config.yaml
n_layer: 14
d_model: 96
n_head: 3
n_kv_head: 3
head_dim: 32
d_mlp: 384
vocab_size: 1835
activation: "gelu"
norm: "layernorm"
norm_place: "pre"
norm_eps: 1e-06
positions: "rope"
rope_base: 10000.0
rope_fraction: 0.25
qk_norm: false
attn_scale: 0.177
bias: "all"
tie_embeddings: false
parallel_block: true
init: "normal"
init_std_qkv: 0.0389
init_std_o: 0.0
init_std_up: 0.0389
init_std_down: 0.0
optimizer: "adamw"
lr: 0.00386
beta1: 0.9
beta2: 0.99
weight_decay: 0.075
lr_head: 0.0137
grad_clip: 1.0
warmup_steps: 252
schedule: "wsd"
decay_fraction: 0.875
decay_shape: "linear"
final_lr_fraction: 0.0
batch_tokens: 32768
seq_len: 512
doc_mask: true
train_tokens: 156000000
steps: 4761
dataset: "wikipedia_en"
Each number is 128 + 32 x the weight over its row's rms, rounded and kept within 0 to 255. Layers, rows and columns count from 0. Numbers have three digits each. The size before them is the row's rms in percent of the matrix's.

# layer 7 attention output (transposed), 96x96, rms 0.115, rows 41-81, columns 0-95
113:078073090111136110140099181104172131077059131108116117137076160109126112126135141094075136163140194162116167088128157133149118088173174206122103176082097168156143120089160152105057119170128128108114152088149144119178134080102162119160141153118097150087091173104146174136145116130132109175
120:157158111075121156167134077096099080085123098109123110128095163067128112097113148089149128125154181127110151101129077114161132153169123142128093182165152139100131148174161137088143199079104077107117162186150126084214110144106164122119177090112139154085187129126151120123159130130167055149
128:120057137167121115100174182071128139153126132104163061140120156113089143109187161132132181077117144145146193134146149161172112117127147143110098111116142093151080131096157186085115118149116189065165117063104135097146127123090077117127099081114126096106149169110182190098166154151136095133
120:183142091157146093143116117139137199147153138118120136146185094175143109097168078075207125086080130077088122140116136116161122147108142126045085073186109188160115097162163156114093105145064181104118118147141168114111116116138116130133113114125195118100094166085153151116115110141154095138
125:116124142070144127093192130121079127134159164113112125098114175097157105138133181104111187201131102160173098144107134134147052132200124103119132177144132094148084103154105175122122113147184111139096164042082134126094151163112057135179135096081118109114171098159111127145129116104154152161
103:150139131118106113134084134126094107078149169105131096145127120150157106121146102068193130086128088057102152170128101150099108119120131104114136106180101161190118149127126135171084145145125124091158110187129147139142142118147119181234077125145216152103091101152095110045090118164117118136
124:127109129072120130130123111099127183131105072158098097056096121067123072154114126115156087138109181088097114165164142114128096129165157127060141159158110184183142058104134132099107128166167099141083163158158172097168126114113136121176119100125142099151136157099187121159082178137166158180
125:172142156132113137136129081089166112140074117112083135140169141123165186188146157163159083147085116172112079102141129115108159127142149124158138100153088191132027133173159124139026110081060115114108127107126155122113118131130123105135169155102123116145128141196149115115132083188111117164
113:171136118126124223120166072148096102107150118037134132122162133133124120145124173170103106214111082123120105116183117062135126155139155146089107172114144125136118113161070152147114073068137128134151148096133160112136151174139113135083130096070117135135151071190111107161185096141128154122
120:118123131120131091105103174093124109096073089119120131133117167113110186117116148172101105145221154143174142122130152075191159061162142164103172133110148120113157116143172103155074177120114094159161139118167078121164106105127130084108165149144138095131075061182109094106150114158158165068
111:132143120097079159125121127120177124156058120117131129163119121094150094066067109117145107158148055156129078170160085137159126124166166154161132107072196166107141085178135069151157141120090163143113162156143150048151116141150159114123121057113142112120171086116151128168162183106135123093
131:119150127079126122126103146121101109144183160130121044160113192126127083120077094108215075103146131107139136139142127150092125177124109137157137212122166118096106163142064149118152117106139087123097100178151126066193107096099102104161083136133107124174187130101131164174097142159103152121
124:118122151152150154131162116135040104115183101109170143172111143137147152120174147106114121202082120126108107148128114172121129184154127160073119209119128102069067127138104103146092156100104106113082154079120094187095166150102119107146132112115152111092097122169106102183172122092155135204
109:125118174101103065114169119137093074156142072112101182141105143145140131087130128172087103139132191129152158106114201180081166137103139127187123169091082091121085183140101103087125173129152072169116130121145062090175159071148149125086137139113114165145126093136153148109148142086164123163
120:154125104127132127141180113115081122146138122108095086122142086178169175161177143165207151106088112048184093059128119143141126134098151046191134075155070153147162070111157116148112137102125128138187128096140105161083136146066105143126147095139144126108156143150154120115146102151105168108
119:154195129062097128119159094143127038102086154137094192138154144124096158144151153128073150187122143168137168107151145106107104117140128162116131116185130135108065120127186170172106160118109140109087129125099117044115132123121139149165182112104119199114080074117148113103130169154105163105
120:093102182197115103159111151105134108113132188093181149141092197102121114119086138089174180118177082118144131112106114142150122095164118131207138179095142113166145155132065105106104153095110109180195152127108113129161120146143089096085086150122108154147128121140130137148140047108114063099
124:137135174131121143133159061127058112113124126150139099111140058149123120094131133120181089142108062134163098173151050158100145144137156121165151146161071167172113130115102133089109114149130131209121082116143187166101116157067130170172187152155097076117135125124092108069142113153139162115
114:082105163119117160078127158162122087151151072163117161112144123122157166140158138142098150142144171126147187113093231149076137171117115107099148142095153089073098139082148106167167100109123110141170101138115106137097180042149124156059120116119062154121109142102137150207119105118125128127
131:137135128153151163134122111135121103155172145083147126161093138140148153186111114127078177092142132143108159108200100097142108157111123072132105124150096147146125122083115144194121133078103162075129064086103090120100188205147142109155069135131083133147054059157127163171122152153086136168
122:160166129076103128138088107136178142134098168175146058188106094117121095099086137098119112071166166163092146180130057114102166124074093150149106089110198148157123109163150109137192163150178136079150110156119123107160107138166157160110086153115106122085146151127090135097086166094111102115
111:129151087129165129108083131117155172151107081127105050092132100140139094133137151101160150040155099082148153112059154144161075160186122098064125120152169147140128141149186105132151143149109131135112116151119162166106168139112106179134105112102139141097115167114120188146049128124195072098
128:056058122167129107123063141125096146115078142164139160147096068141089110121121149154099120178139079101196126147123132109133157108216108121139141124099144129120100184086096104083132089154132116186158116153090111128146123141159134132203121186141134167183069115159128091102135119175120148103
083:158187069107070114153112158143103140145164126133096142150094125148130118150163067060111134137147153177101089167140070123114083122072117110212136109109155171125114136107121167100160136066087134125147126151151129093102178123093159136147142205092148159109142112127127160152074123042141156154
065:155089118101180101154095119120116147134151112171095167120117247150127119128048083131106117129116127105110138149171088136110152119141135175125146179103125161094132114111079121158116202139062155087100150149144148089125157174111118059111164134065156139109108050138091158126139141132164145133
084:110106153137091110142157110169103121112133138087116122166132088169146138135118178066194108139173168111147128107088201110168119182079108094113140127178138132118125122157132148109147072088142108124181058065111081091165189105131123153156121162170158186101086148106146109178111116120116143064
069:153071089134196064127110100085150094119093083145089049134124149137143179112076108121141118147139139114153108154137132146147155173128156117079110116108106147148078157135147166123112092155133069121133183125146117170162146166166117094066145100185065125154078082133145214164147149129149138118
072:095132169117108163118163130132147163132101118159104182127124165143149136125196115131107107110107171176126091156113131129104095132112127139105143188072194130096098138118104160101135115157136119132104119174108166077117087134097161140108210159035117123024077155132100110206134144148124108114
088:098094123111102116144222110134181080103044176130133138169157158135127118126083130158150097132159133159145145146098133087113100075068108128075107161090171165115113192150084155137116081144154106117190160138088146075117095169128084141127168116138123145142087124149112085195165127126135163136
064:178141094101145165115090143130130148129127087093119095109130161160187135135095101172117160180099145107077151133144172146137160142122151088150094115078121215137093150106164098157084169139096123117111158124107077114157146062091155121061160059113137135189093091168137176113129142105066166123
078:202127176127151176146141127079117101103096103118150183059170119094082123137121106156073121193138125098094157123156191142118157133182084131129154152136126154144092122087177087071177151161138145133114096092125094082131148114103210118144122104115130167102059133144128141151147138097063115124
065:115153062135141120082136129172105134154135162143104109188172136133104148127167138013158094066102170142131097134101150102137133170104165061096178089134150120143143147149124099151095065142119150123141081114108135166173080135146117171086152136103152180093062136111110121096171133169137162139
075:118102144167139112118168136115131056088098159161124172139183103128136139100098136110098139074110143113162135130094216159168190162158158123048100101137133122164097147173170160106141054161120117116129130124101085182109071132145121148096116085121108178098079186133137100077157133169129129136
074:156120103134161144129120109050134131154117133102141061129106120107072148103139146084188103118097151122155174154169090106095099046148168118097136065120105126166137115139137061123127152141163222107128138095151186146154144147132117120145083120154192062107186104119157141107142081161132141119
080:098081138168055135149160135075110098141134120149185151104133108102065169174144075078119155162126131167143093162100158069215134083127118165123132155165116095134090156147177174099140103134157125123161144140113097126087110156111173151117107137160087113104060176190130115105113141142155093165
079:143173092124136173140120123148163228175179075134151115130069145138134094120158116170070135089154067111135111176139079160130127125133104126138156130083110087079162080078097143154154149175104116101069119143106150131158122112103109162147122144086135056164181115103188138154113138156102095128
073:122117097124177096157165119150104108144114146129084122155130152118086154135152133114143077097130196149130155156122059140075110172124094091118101149134156095183140128070075136147108163211157056115131144129197145092095111147160180109112136154163072102120158095150115136190181118130098120072
066:091116129130090153154200116169125181145146144128119113191117156154159124118127143133133097138143166157131133133106135097126114119054074138091104171114201122122119174122046144103129127143117054114134089128079155077096133132089148166145189199120128128136125119114115080231107104129092151126
068:130114137167156156131170134180116066188204130191119158146131136103167129120167157129079111061063126103119149153083141165124155176110082126030139152113164087162101161126102143124072111174115085116092123103145127149080107139111142156101116113116086170108130156129110075160150143117087142141
072:093048119135168114122152129159114104154125139099128065153159112145159171160103189063221093134093153096152163121095112054095104130112118082095151124095165139167090175149165140151064086110148103151146100094150147143161114124150125159098136107171136132116078107157144172120157153158136134073
074:178104162160152142178134092169098139143107116120127175122180103108153118142138115175139125125121074103114102106114085160132205179124130106108160153174098098102142028126147126117146154165125151102104128078186083082131159096112129138184074142190090160123083122152169131119121144083087081092
# layer 7 attention value, 96x96, rms 0.114, rows 42-81, columns 0-95
119:125164103101106134100124133176161148107129102151088126206093174127145136124145106078148163119134158169091122167131137166112113137076106131061123113107136124158170096168140183096162108179117154152166106144115111178059132123120123154077098204167091079150121131033167093095134123129131164092
125:163127145145071022126098128133132121168131119145147145110135104122205167123133121096122111116122116105164107131081107219125136095109147128131148108122135088139153204120123112074132113158146221069135091135128110057138128109126202123138133188152105190164141110170142120150122122113129113156
113:090131115056130123101163154103171140094137129160156153119149159182197134134111115101179085127139109130158106150107173153087053130106115107135106112110113097088170104130111113131127133105139135097119145158158132044246067118071118114206163097104150145118148123129142127122138111105096164165
123:142143088141055135137126070173120117179175070140143124156140096089083157077117182171112166154144139130114119138151170201156186146122087075132124146079154149139119171069107120136059111164150123093138120075097113102087139139134150146133125144140150172131121107122116141093112063141165177064
110:082150074128126104095137098161152132085135140103139133145126148153160156152128112141119111126125107107171113144158162107158081126087139098157062117122157068124113056124149081186143155136152141164183122111130180139184069108070103141203129142042148175096069149084109138154114159123112162088
123:076102168076101097084132151161092138149194080179127117126156111116148083155132116065148131134110172140114118219188064130114150138118114049136127197120172094095165094124152165124092119098118102097135141124113111117129161184148151098139164158098089139091109144094164119127153154124154174099
121:101136173107091148096100100160109149123164144140110124175075150127144152127112068164138098164147094146103150114132103099124065158166120145057103108180112164069166138149141103081137086128155117107126163150116134125134070054195130117134144087099171180087064134166136138100162060077122119125
109:105098075095155134163157085150118137121156080156117129161082119108106163154092153140060150170166129171070158135166136172136157202187064150133158096133156171155192136135118131093152086149138102119079125113101116102089116044091144111156109105111121097087167106077108146084123118165124121145
117:132097176136145119136096170110102142151165104048062103123080097153085131186173096110175160128174130126129131136106130140164136106151111101096152104150094182193082095109127094102200106091095142112129090156117209209073166134151167129131139140144149168156153109091092126124115129140121128109
104:104065158105147109108068138117155126136124093146148123190134182106168171180105134044142172129144173114055132097115139144094098199134084118099131133159145112170079143068141179161150176088117045080108140132141135114100126091144127166087130109162086101136119131130130135117147169161130149116
134:093126083150049110130129085137190119127134072141143142144109156055124131125199154147086136138072173147134097142132113158122104089164132118099139193185098091145083071108136209164150118157139139183162115128146134124103203119079078108066106109106088115123119129115138117145136150103118139108
121:138193062151092125130166131083107129166147063119091129173119086145148157071111135164138111136094112145060118138203198145128119135176159163115096157120175156137106099141080128076141117126141179132143093121065074095154096138144111161156118120112138076067198115102131139113160100132125135112
109:102218188156086104189147143166133131134078137102096131139109170099165087113095167152170147132138108132100166091168084108118155081151175129100125137126106113160109145150127198078144131073115165137140121127119086171077164132105103120106101181159210136068155084125118138114116139096129100090
117:138093087155112143138142153090103116128135155116157136155119147125135157126107120162082126123127085164199128110116177088140129127132095087136135101096118145058137098201150093138137141095153178095097189155185107099181073041177134101122131202142128137099165105167090106114148112086135155056
119:156176094128110126135094157166149126130108060118195146106109138137168111176127118159122110124223066157126149118134080149169134134107087135066103148129105154194170107095155123117115081132114097105195117123086097175080073128133120156126132126137163128081064142098094150061136084148153115136
123:102107159158110070131132071165139115121117204114085120211097124111063136038159159123145150114090150113149124091068142179160104109142126124065147108109147138114084130124130118151166185164148129163089140131126177158096165086080188137099114132105176106158097131131122139141106129160075136155
117:122174114139096136099138121061101126127109111147132098150143090113143162179090141216093102112159120177103117169130153118088128175126115085106142109167156108119117160197145059136119152059152083155046197125127139108180154116141103141125111136085130148148096145123159165104103150099176155067
114:196138107144072153203130099093087128116147150117169151113173143115093093175113148157144166114116102114134138141152073105139147095140156144134076152109113145161087141139096182107123087147105222144118079119150065133134147143149115099121132135136203056114119101141103134176149136137108074205
123:176110080147147114131138172187137112154105140150134178069112110126141128092114095128054093171115198133130150135094129099172158105149108200100068121118212134117100171114138058144137099165161104094169117119132125155171104083090147098136145127081141104064124143082110105113163109115101083127
119:073130147129182137108104130095184132100098140131171145150144160129126144164112121058122064117108202077113109118082111022096138145075111154137090119160118124179157147082117117153098145198115081152171103116121140167118205128119119161105146149174074143139102129131137115146119164110171110124
106:163110171114114135100150141085108142071175130158171141137128127154126138167070120129125145145103113103131098133064152144116083132080107105170094157097118123088095121100075131135095153153122112121127073138228108130172120159143141108166139192127118110211070136086156113204110098124086191132
127:103138212138133127110137135169127126154098161108097106095105066138134096121170097195122179115145079116112139133157082194158106143100140113200133131160114121177051095130118080171127130089145079185078099117100162167135154112155144140108163131076093103142054099164133128162097139151103129132
089:110099196151133122018116098138155124088122106143150127124145129047132114109144196152096146140107152109173116123151129105135113138160139151135111168125143144099134100144116086141112102199144115117124066125116096103113173117171078163116121027142103091140073126140150165158125159160207136106
072:121188181117146138095110062145114128135135141148180133107185069133061111135141097131164134127114131090170124112098148118110190102136136161180101100114152086096144087161107086134143126122128135126105153117113089101138127095115155135176131163124169138137069151121153223132140207033142120085
089:097107103112116130168139161113137121095112112156076128141157158080223140046092127147140167114159164178134137161118069088163084131104135094050151113115146161110123187080133173161135106168158169093143179137120118149116114093133103165124115098118123095132118078168117044105129106118154093150
073:133208143107116159130112151136127124098113131155123147149185062136101091151098087114165104136150151157144143113184108111108220092149141139121154140139135156065211127110104073121165123112117074127184091141144152091175065128074114143183131136111162098071157108094163105110147151102095136103
068:125068080177174133099118138123153138145149133157169142104141127122153099118144161097187130140084055107102149124154071132087133124138130134166089172145086127141127161143127069136111090043128170111096144125174101104136180137110158117216110054136129202143103101164147117079104090145133116130
084:143135114140161126130117158136101129171146119106082093144116102108224144075066088098119163100176104147117141105183144096116122115100105130156196135152161144058195141105131129081091158120150188171137101127134118070167102078127131145106119108135207173172171116097137139084094089126138120143
072:107166144055147160110121103143157128097123237165094114067144087121105112184115117132139134134125083101147117115082172086101096110159145165122081114134146107159184104158093120133120171147118089129233130145140167108164134164116089118201141144093080157166111127137133162132148148149136159102
079:080149091128115154133134160181148135117120166176165133121101232163134094124103114159119175145101124104165119178069108123113143123182145097121101119113187118082142127182106148139136171085119179128155205115085165116119128118108152111124098111077109109117165106155063124173143085194077138138
066:164118210131126108156147141100152124070094074149130130129116142076179074135142159153166175109126104139068127089135063087130119128069152197136108096117080148141115144098090200140116118164132146074096128157181123141073146136142120135213143114112124119098111074094167151103138138100147103137
074:147121104097132151185115143110134123107132105135153121138036171147124104191109106137159118138227097155136134146173109109120108137122153124123157092157091137110084148094097148092124106102105118126141183129156111096189107121108165120193150173119126134058238069106125157134158124073123113127
082:138110128140121111148127140211112133128139064142087140140126073146122112126124045154106159118105127127078117124084147121174173131102083157131151176143161131073144174106097153077139137142139120129025120108086139167025122157133123125106115135110105133138071147119115131126141173220118119137
084:129130066163152139078123165151130128128148131121233122166065158144157119114127171152073101116151156149121144166129143171151079083135094151129184140157095192088098138133080134096133139147124137156152117119101081127131115087151109144107117100078170113129243140085118108091156101085109115138
081:140134154140130095071144124099122122144118196129118116127179140154116139156148154101148067169081149090111119089159205116123104113198123104095122106129092084154164140158172093118142098128136091163076137136183109130038124161189154113136156112173106137156047147145087082073097140148126125114
076:105176116108056120143121147159122146140089056089175151144182107149166101181096181150124123156103084138123159100175153138146190149094120203141146129120140118104207105110150120169145114087141128150083118134135167150149101105055089107117105084134149125050060120108123125110112142130130170144
062:077123164165150088095149172114124131123122147095087122087129127136219188067135150129136163126120077160120182094140100079123037119143106094083168126121120137128149147124170138136120124097166161143107095118127122144143094115164135131147110084181181178136081108156112106053077136145182143168
070:076141135141125096150103176102141122094094118059171123128084144175092156205098165127139146151174095161164146114181141128117099145086166149176149047115090127090080101163157127143130109092110155172117156122164143143194148087109142118213138157158075127115092081128095171135125150122134137129
070:093151093142103139167119191115159127130088088128081131124154062110202114109098107152153167102127132186074123127168148137119143135079107161112091083117137183123176161086084154114115114119154162094120104150092184163146138146112062176151084180060152183121139080113145101135137101112129101169
080:099157097113107130178126179132132130114108044102130144120153206131137088161081139111125139146156148128152115166113226116124132155118127097148149078106171095184107137120143119175131114169115185140160207110133137175084118117100167145096117113087155049146124114145075070115142118156088124118
# layer 7 attention query, 96x96, rms 0.14, rows 64-95, columns 0-95
089:114152075137158105159086115041092119138186139081124137138155099084119134139089103089161154137166121154114145078132074135127178135203106168096118152175101167137090108104100130198122135121158137104154100136124146126137148123092106056167164076158057115145162169115097171157114122136189114128
089:136195138117125119072142140149145127144110092171085161135081080165166175148215180103135104108143129142107142145132118106161166178126072113158149120099053118146129111142105171094128105097130120132047124108155108098102131175057113099149125137205127138134190118109165126153121087112139123071
133:164102105091048131204186133144084101170158140156114152082161135173100105116107092132118085169093121110134176094148106137173103103035146151108115144117121089148127097143127167160135136154131125157215099153111166152079103113133119138079105188109157108114061153106139097130156133131129091149
077:158093068097182177125079080089141133151104135159145133118164181057086100109141156169163112115140115111135093136190104133074128145176136147096131087126144160148116115157194126131109184138121151105151147121162129163219138147115175090111106103156067110129100120135062177119096116101131138174
096:139128166127138162124178122165069114133193101105124191146150158174151108157109098158080143182068195140094195154062110149108156069091116169088113154123133088124112133121130103104079122060101103140144179149075101115089137052125108147129138147120108107118139152103160094146086135119111148107
175:158119160117077124179158137162074071177150121175144163086175133176130079124079042178067186189085130117152177126104109135139125085103156177086116126138145075154150109107164164126119132094109102107124150157070143137094119102139116155094086161135111115156109134092162103111111123105092154142
088:146121076113153075174070089117125138185101131072049159107116138145137129136112090120129178131155166149101093135105111126140139091163145153113161098160181153105077096134135124182164081160150164090182153126100127131144198099195117130116105124192108100140117115168101199152112082087116131104
095:177093117112133109127113071123129173107093058167099076158121175124104140129107129110118095114173144106175040159112086149063127139148151123128124135152168146119112103098079114107129189191171145118170156134180145097152136116108164067110180170148109152140122143124106200144078093124177100127
086:128126139127181104146094133105136124128124145108123061129118114091137190082102133102118119126174190099142168123104098100175172199150161134143097132167143161187120122122125108150018064127128140091146101134130113133147148032126100126136130145116146090121091094157115164159112094191166180152
091:158079098122104121198097190113116130111149096129111149154090172114160148179177146110123104115090137099069069158162130109146179159093121138116136111152106092172123151108120134098145134115116026207083095153143141146067122130148151135118149125148132116125083181112140117142068142154100129210
091:097103197108092168117150140082159126106132117089174110215083167101126104186190188155119161144174120151125105140145133132095147124153152137129129096123090109087089097131168082076124115119118103121141134108132153094158162133107201117115121147086155127076104144133143140184078085060186110155
079:197120059123105139213100129162088144174096122208135145070178125152109113101122104094099127135073074132087137156150097162130124109103123185137142140103108145143160080104103205137182202151147089162083104123116158121094114155126121138089101153146129116112111123121114102079129153142082112107
095:113176150171136146098094067159139145126122124136171142133168160143070112082111157145127174144086082100132106169201121166139148115159151138100121095125091129088136052186165153152116106158110140103061173113126104175184175139132138120142044092089125109147108077150130128091164115084121108089
091:137120151138156162056126153125166159068149101151142097154124170089047070109106161123117037095115141121179135126133143156149125093091154083150111152094128094142127191139148130107081147140126178147129153166113094182122062143106072118129167101093107093109144117151133058142147138195129142129
096:118146054123113106145144138137101123155141090131123177125111151144115138128152140121165099122116099087166055159177113133103149177114140132115140114227106117151110142107125124081127144167078082188069103188149130126175127156125180116119158114167095125137105098062123159117071142115222097164
095:182144149134115063162129141124104117102131150106127124151147165151114165152116178077124101153062084117149152152145157203147118147134102090171123104111149112107181165179096142188123088160140063144112100130127128145093122109112060145160104102093105181141078139169126034100154090138081150111
081:162107081142145121172096141148101172155069098189051142088161171153143070103092055104124187106122134172164115164111089158145094139127159181116112116124128154164092103119136117151128125185164119136121159105119135123152120148193129102080118166172131145135065124134097111050119082129126091155
076:134101138145131123124138115125137151091115143144141054173102170128100138119077202140096149150177154115168154095165111183150092105110144106131107119060151121146132101169107140172078151147124129080136160143104145159202138069113079127078158106070141104104081135141128027117155087163146161140
085:077135125104113118164122133099108131184188172065159161134131098152135149094155185092203082141097130115131145131116155180169154157127111131138152145117072122106109149116126138140125001093110127155108100089113112079114157113095165194163130121110135121043135113132118100144157172138155129104
090:064141155140123182153150130124112128100148197113171106150098088104156212122132155120135166125176156129104158129115129094103160147136129149118170125098107124131128112121118077131112123015128120128117093061117117121130175074146175159122165130066149110099103141140099048140122169156151135206
094:123097113122154078125162056110119112163095109109078121124108119187173161103100098151136149120154137094135118132085106115109092110127092133085124135185206126134124137133075115128143068142152178053201137134145151090152188100143104100114149139168114149133173127135133208174103091080178100121
088:152121110140129095146100118109074133131124174096144164128139120115115163058118122110159139094090124157169113152144133119175152127130170084127104127174109138135143145169116133182148115183132105141127106101127148121076180095200121137105084168153131098119037074179150058054130066183118082152
089:237120081134146125158106095145091148165093120164136125126182128145133182070117073109063149134055144113056138146123111102088177117102100149086112182155153142165145107106113142158146132137127177099107091112148130086094205125129080108119115157142147090082140162155113156154142107118126138161
088:141108188105076146188115122116106130134160110130195147142131130141159127153151173123111123155107083142114120139138119154058114133127123138171157145134087085067123149098113194098180127040126096147098121081152104079062157123057170150117140168095115167096171160115167097136156193125115136107
098:202108125091137100159043121161104154170145086143116124088166131152158108142100060109103140144113139125176071145124127165093083148128199119182149114153116109147097057090167158111103145161126119151098142094119143096120122110167166118078124185148102168144113134075127188060127092149110139132
095:135103097158115167124168129109101135132099087174093105151099161094097092128122119171127119148168182089120087157129099110150155111130113169064104134135135152159132062112107068103115142187137139100151121175149183136192130130131147080115148151160154081099077139150105180163031106106195108160
081:153130155102190133067098109124149147086107106146124118105116173150098108128101083139085063108175135117152109139114131119073164098141136130103166104150219131137148187148117093118134146095153234122160160125149062156084131122126104074111107113091072112120172103163118111170156161150120136177
087:065123137130104118090185146070150101126148166043150115182103084102119118129147205119174117134129097144157187102127129150197116157128109104146088133108050117115106173140151145143077058109098096134126110151102143126139110124076106192171141098098168150110140138115143103151140129138173173086
088:149198115109166064118091101152149100154146136074170159096141091158168159123114122146143173100095073113166158110137108116129097132142162069172148104168105097106128125144144192132085137102098098116086151143091131139143121120137097161165108081147103144207175113073152159094179136143090187069
090:198169102116171086120036165144126141125133119109090132125136182125062139167075102077100117145156189096142094145141149181101174173136144115132125114154159167160077156093149091136060095138108143170108159115107082177149156108149167140117133099114074121150066127128088104146127114150133169121
094:098084178124103121108116121146145110142142183125112114123159125128170096112074130207154097149150131105136148115094137145190130118178154122161131119082139133125176032175145144201099120158147162056086132118148162163187116104093109133112058108106166079082104075130149130112170121109120118102
095:095136168152115164100173170098144138085159147125112144163108148133052128180156176135120088121093151120136147128116174125103145096084089077122113165062136115074118242104129112086158085099116148161167084112145069117089104163101149123153173119116119167083150181140129087149145158107132148125
# layer 7 attention key, 96x96, rms 0.128, rows 64-95, columns 0-95
095:105161182090142097110134189156139096104125149168169077106051179162185122111122087155103124162148127128146085181097114151081063096078177105144148088097119100139128095122113175076177100155112138161131158142113182132187105076125116137143144147144102108148125106085173129161164111113099167160
089:138153070137124157112157149099118152091169118113155091148131078142156117114072148106156140106077204106144126144165119123139171077082101085115142181090150138100122178154178186168119162127132127139125070140160162117092141142155094139094136116089088136054095129157110156114122153153097124237
129:115144179060091129165162150151123090083134158083138158131116167126110077129128105116138111165173140141183113153167099139155079144169154129060090077199095088131133135150078190070121128170106098156124154155087218132151079127118095117133120146113096088119132091143165131166103144140143120090
097:056102151117182127125106140145125157139147074088103125156165107110124185109113121111132133135069161154068128106070126109123137108110154108130158149110107121213153173120150156162095158092182141162113092109147107152099118106195108149169135103172137146121103110142054061099107097135156158213
190:128103172098043095170200162134126089122169163103123109143120123107093078139126116150125109139153109076197137135161133140222105120114105133095117082192101087129143120154109165085124122150083059130165123177090154150151116152162127135130083170148158127132129105122158127145077138123143098050
090:136080138122129107158181128156095069160165145144086177111127097097170153107166115143134159112089141069094170105141132123176115119126064099100137151110106103185112143143173168142078151117099139143114124194120091161127057161177147200156075117123134130143076091164130129092098126154157094061
093:090164119143097108062118104097141189082098138144145138105147138150133131163134121114151141119119103172127082088121153101105143119136128123109068142059194115107153093186200134210161150130155133125135080112158148083123177156135128090093143133048091141110145194092141180109178124131137109172
091:156095119130106146137087161088112137112121107112183111117155154133104073147094138117104117145133155180158075096129114188112193125137189181115131108109097095118141110073133130116126051102117154157091131136169187078122140152117097075137196146130128071085167126102147117185133091143122165216
097:132141104142144159113158158097152131187094134063126117187104123125137018157139172082210059146127095076151100175173161147125161089094164110166128091108145182136173154122133122124112119146121156134149115104113130183090151116117129109070114105179151126169145151157135134093155095101111094102
098:111116168072118091137146116142093135150125206118091143127110114140145161136162117204111109131153158134091103115151158119139104162081146163116097125181114123141156089110144169061132137116151114157096109079115081124145103128091220151086159135190153189179117142060139131075130124086127058144
089:131079135186100134196122075157101146186152101142120119171107075089158136190140127174192076073084156121083127060154075137186119135161112123092115148077068112168135116110112176162093129096138112086114101115152173116140097192116121144127141110113147102126091158127108159161128117107131102124
080:073144133055117112105119133120135112118105126128111176125116161131102171089091093137075184182134095210147098143119084106100088188111119137100138141182157112105137096123144107062156108134150184192108144102099121072144145136134184110153146123219102143140141095078166123103151131150166150153
103:115104114179138097090133106113195175130085087190167118133145153144147188112050162122141130067146138191138135130115145101127083079132108133098144105096106138072061169169095112130101176114136161103144107176140183118161126133200083097134117101068101105139160128159134094100152103140160123132
094:174122113125127137163176176055168119078127122120108101111165179152132154089092164109153101107153218102129157088124137155140162116128189113099136077112076158175085148112080134185084130123085161085173129152146140204143096078134064131127159120124154101126122116163103134103147147118142135174
107:166051117113103143133157175144130108158153184148119122070077101097166149144152113162106145104142119151083109158098148169138055128139107202116123123130105105128130153122117140070127175124164078143151112154135125115150098147082218094097173121162162194162121139104165073151078143112109118177
097:141136179137143099085094080147102183148133143063170108162115140174058164120096131128139100135208147132131128188166128122146140182090128103150204077163111087075112166172084102149125150134107144108116114103076138208129086093165118112129105167122128132173151137119110113072120140154101106128
086:127123140076094066133079113106146151115064115163150178082177161168125135127088080107084180138134129175195074161100126157107112161072135112108111116124141123157169088129164111118125112129148139159107158158129200049126131087112094077130129117179090121147145136060157134142137091170161144155
084:156097133133143101121126118115132138139091065135159120174124158144102091167062156112127044127131149147158116172183108152191158146148200067134137089059109145146132132147078103128099100115124164096114150159100144194152126130150076100116152117140132052084131140145108142115202083095133165103
089:130158108111126142140166131183158117155129122146072122148049112102133143172148101173153141168128111091119124163108150079105073158114068085190162093154139149082149145137119126150129204155106054113200082113095120163125153156148159083125108117113172198110090145117121163072119143112086132112
096:091173161140153148146149108147137153152099119157113101190088115107148074199128146147166088121115097078144135184155088105128102141101139097192080122081153202103179139096121122086105191135119116125111144093079103144100158123112169176121113112172116139114112114120128210129168077097086125077
092:159112120113081160072123154173122111120142134114201128153112108136089068181136072133071157167116092140159082124089144134120190061152136170133118169130144093092175104139178141154186077151128088099162132147143151105119177179118144105139104155095131093092133149144157112193125091102091155082
096:163153174144143120111177115126133164143023103153134114182095114180129146135149099106167167183174116139121084183117139081121083129120163099113107097121135112092125149145106120182143168131155126085099100110060192119123078050125130121117146127165076177176154160134138166118109088124124100101
087:044139110097105198110150162141150130118099105105140158154127128140111139111112128132121139188133148190123059098146133063107179095092155150108148132159141126104154085104164124070165120168113162147121155088084154080081207121148162156120079080176115131166141131121131141137160053091111143098
084:116126129132152142170131112196102167090158099108087186138085108087102144148140138170108141155126164130129156068135116094081122179148113139173142149132088073091150114034142129106134108115065146149098111084115120113139148174145163184206166128121126134104072088069106125071109124164100153118
105:151107136120170116159050140133106159126115105120104181067162168119174100126116127087126122167109166182123078130145155136086101156121118154129115101139151093128146108065173132126137081120126127217087112177141150058139094137116101123132189116155084124119115132081129038113105116193142170164
104:093052133105039125135156161075153067168146167147152077159126127124142109132126135170105124115128115144111094104109094183163142131123125155086103151135116144166138069158116151092134093127171125135119136140154191077118162170087153076075139113181153120094165145131171147188115099067182105124
086:131158101161126176110141155066178151080133145089156099121190162140108130143096162114085121113161195128125163085148117118130163098138189177117077117093112173139135120108159148173122093120061193105154112098146122153108145056138050140139140132082103087157088079146120141116135085150100141172
091:158139117140129115162155111180128121173146127096096129148056085098122110124166111139178094113099089053105141164103149144153112137140084062139190118123123114137096168173069131171104150126134059084159126141127116218141121151124169123125095130125197159108097174167079116118129176091133088105
099:167134121189191146111121113144116183107119113080105180060127114100150130079161133057151120115120100146125161172119204109092072094150090138143121111137186092101087167149132103150123123129107097113108118176112066182166102159164155162135112142083137124154120146130111066090103189167129124089
093:109136114151124102126120150095155161089123162123121155107156186155148148138117188067167045114134161124122092178159191161147134164114152164152118059099130157131123163133135153102096180095077149174117092131124144156084120093120086082057137098113112141160126141130116108065176119180092149189
103:133118120166163091064095102110179060198084139138122090150122138111089038127117132133109128133132125144110138146162095141139109086154107082113118114150169163119115139192138133191139102144160131090125096175126157170124126163187061125154111130094133110085144116213128082148130103099189121091
099:148126122103082122173138125151096139088175126127100131133127124148122222143121174162145134115135206080107169046135102128164166167181129107163141137150071149142110135095085120109123200111075085079182138091106123155100139090116094152149112136107147125089124120108090148113095175126081108193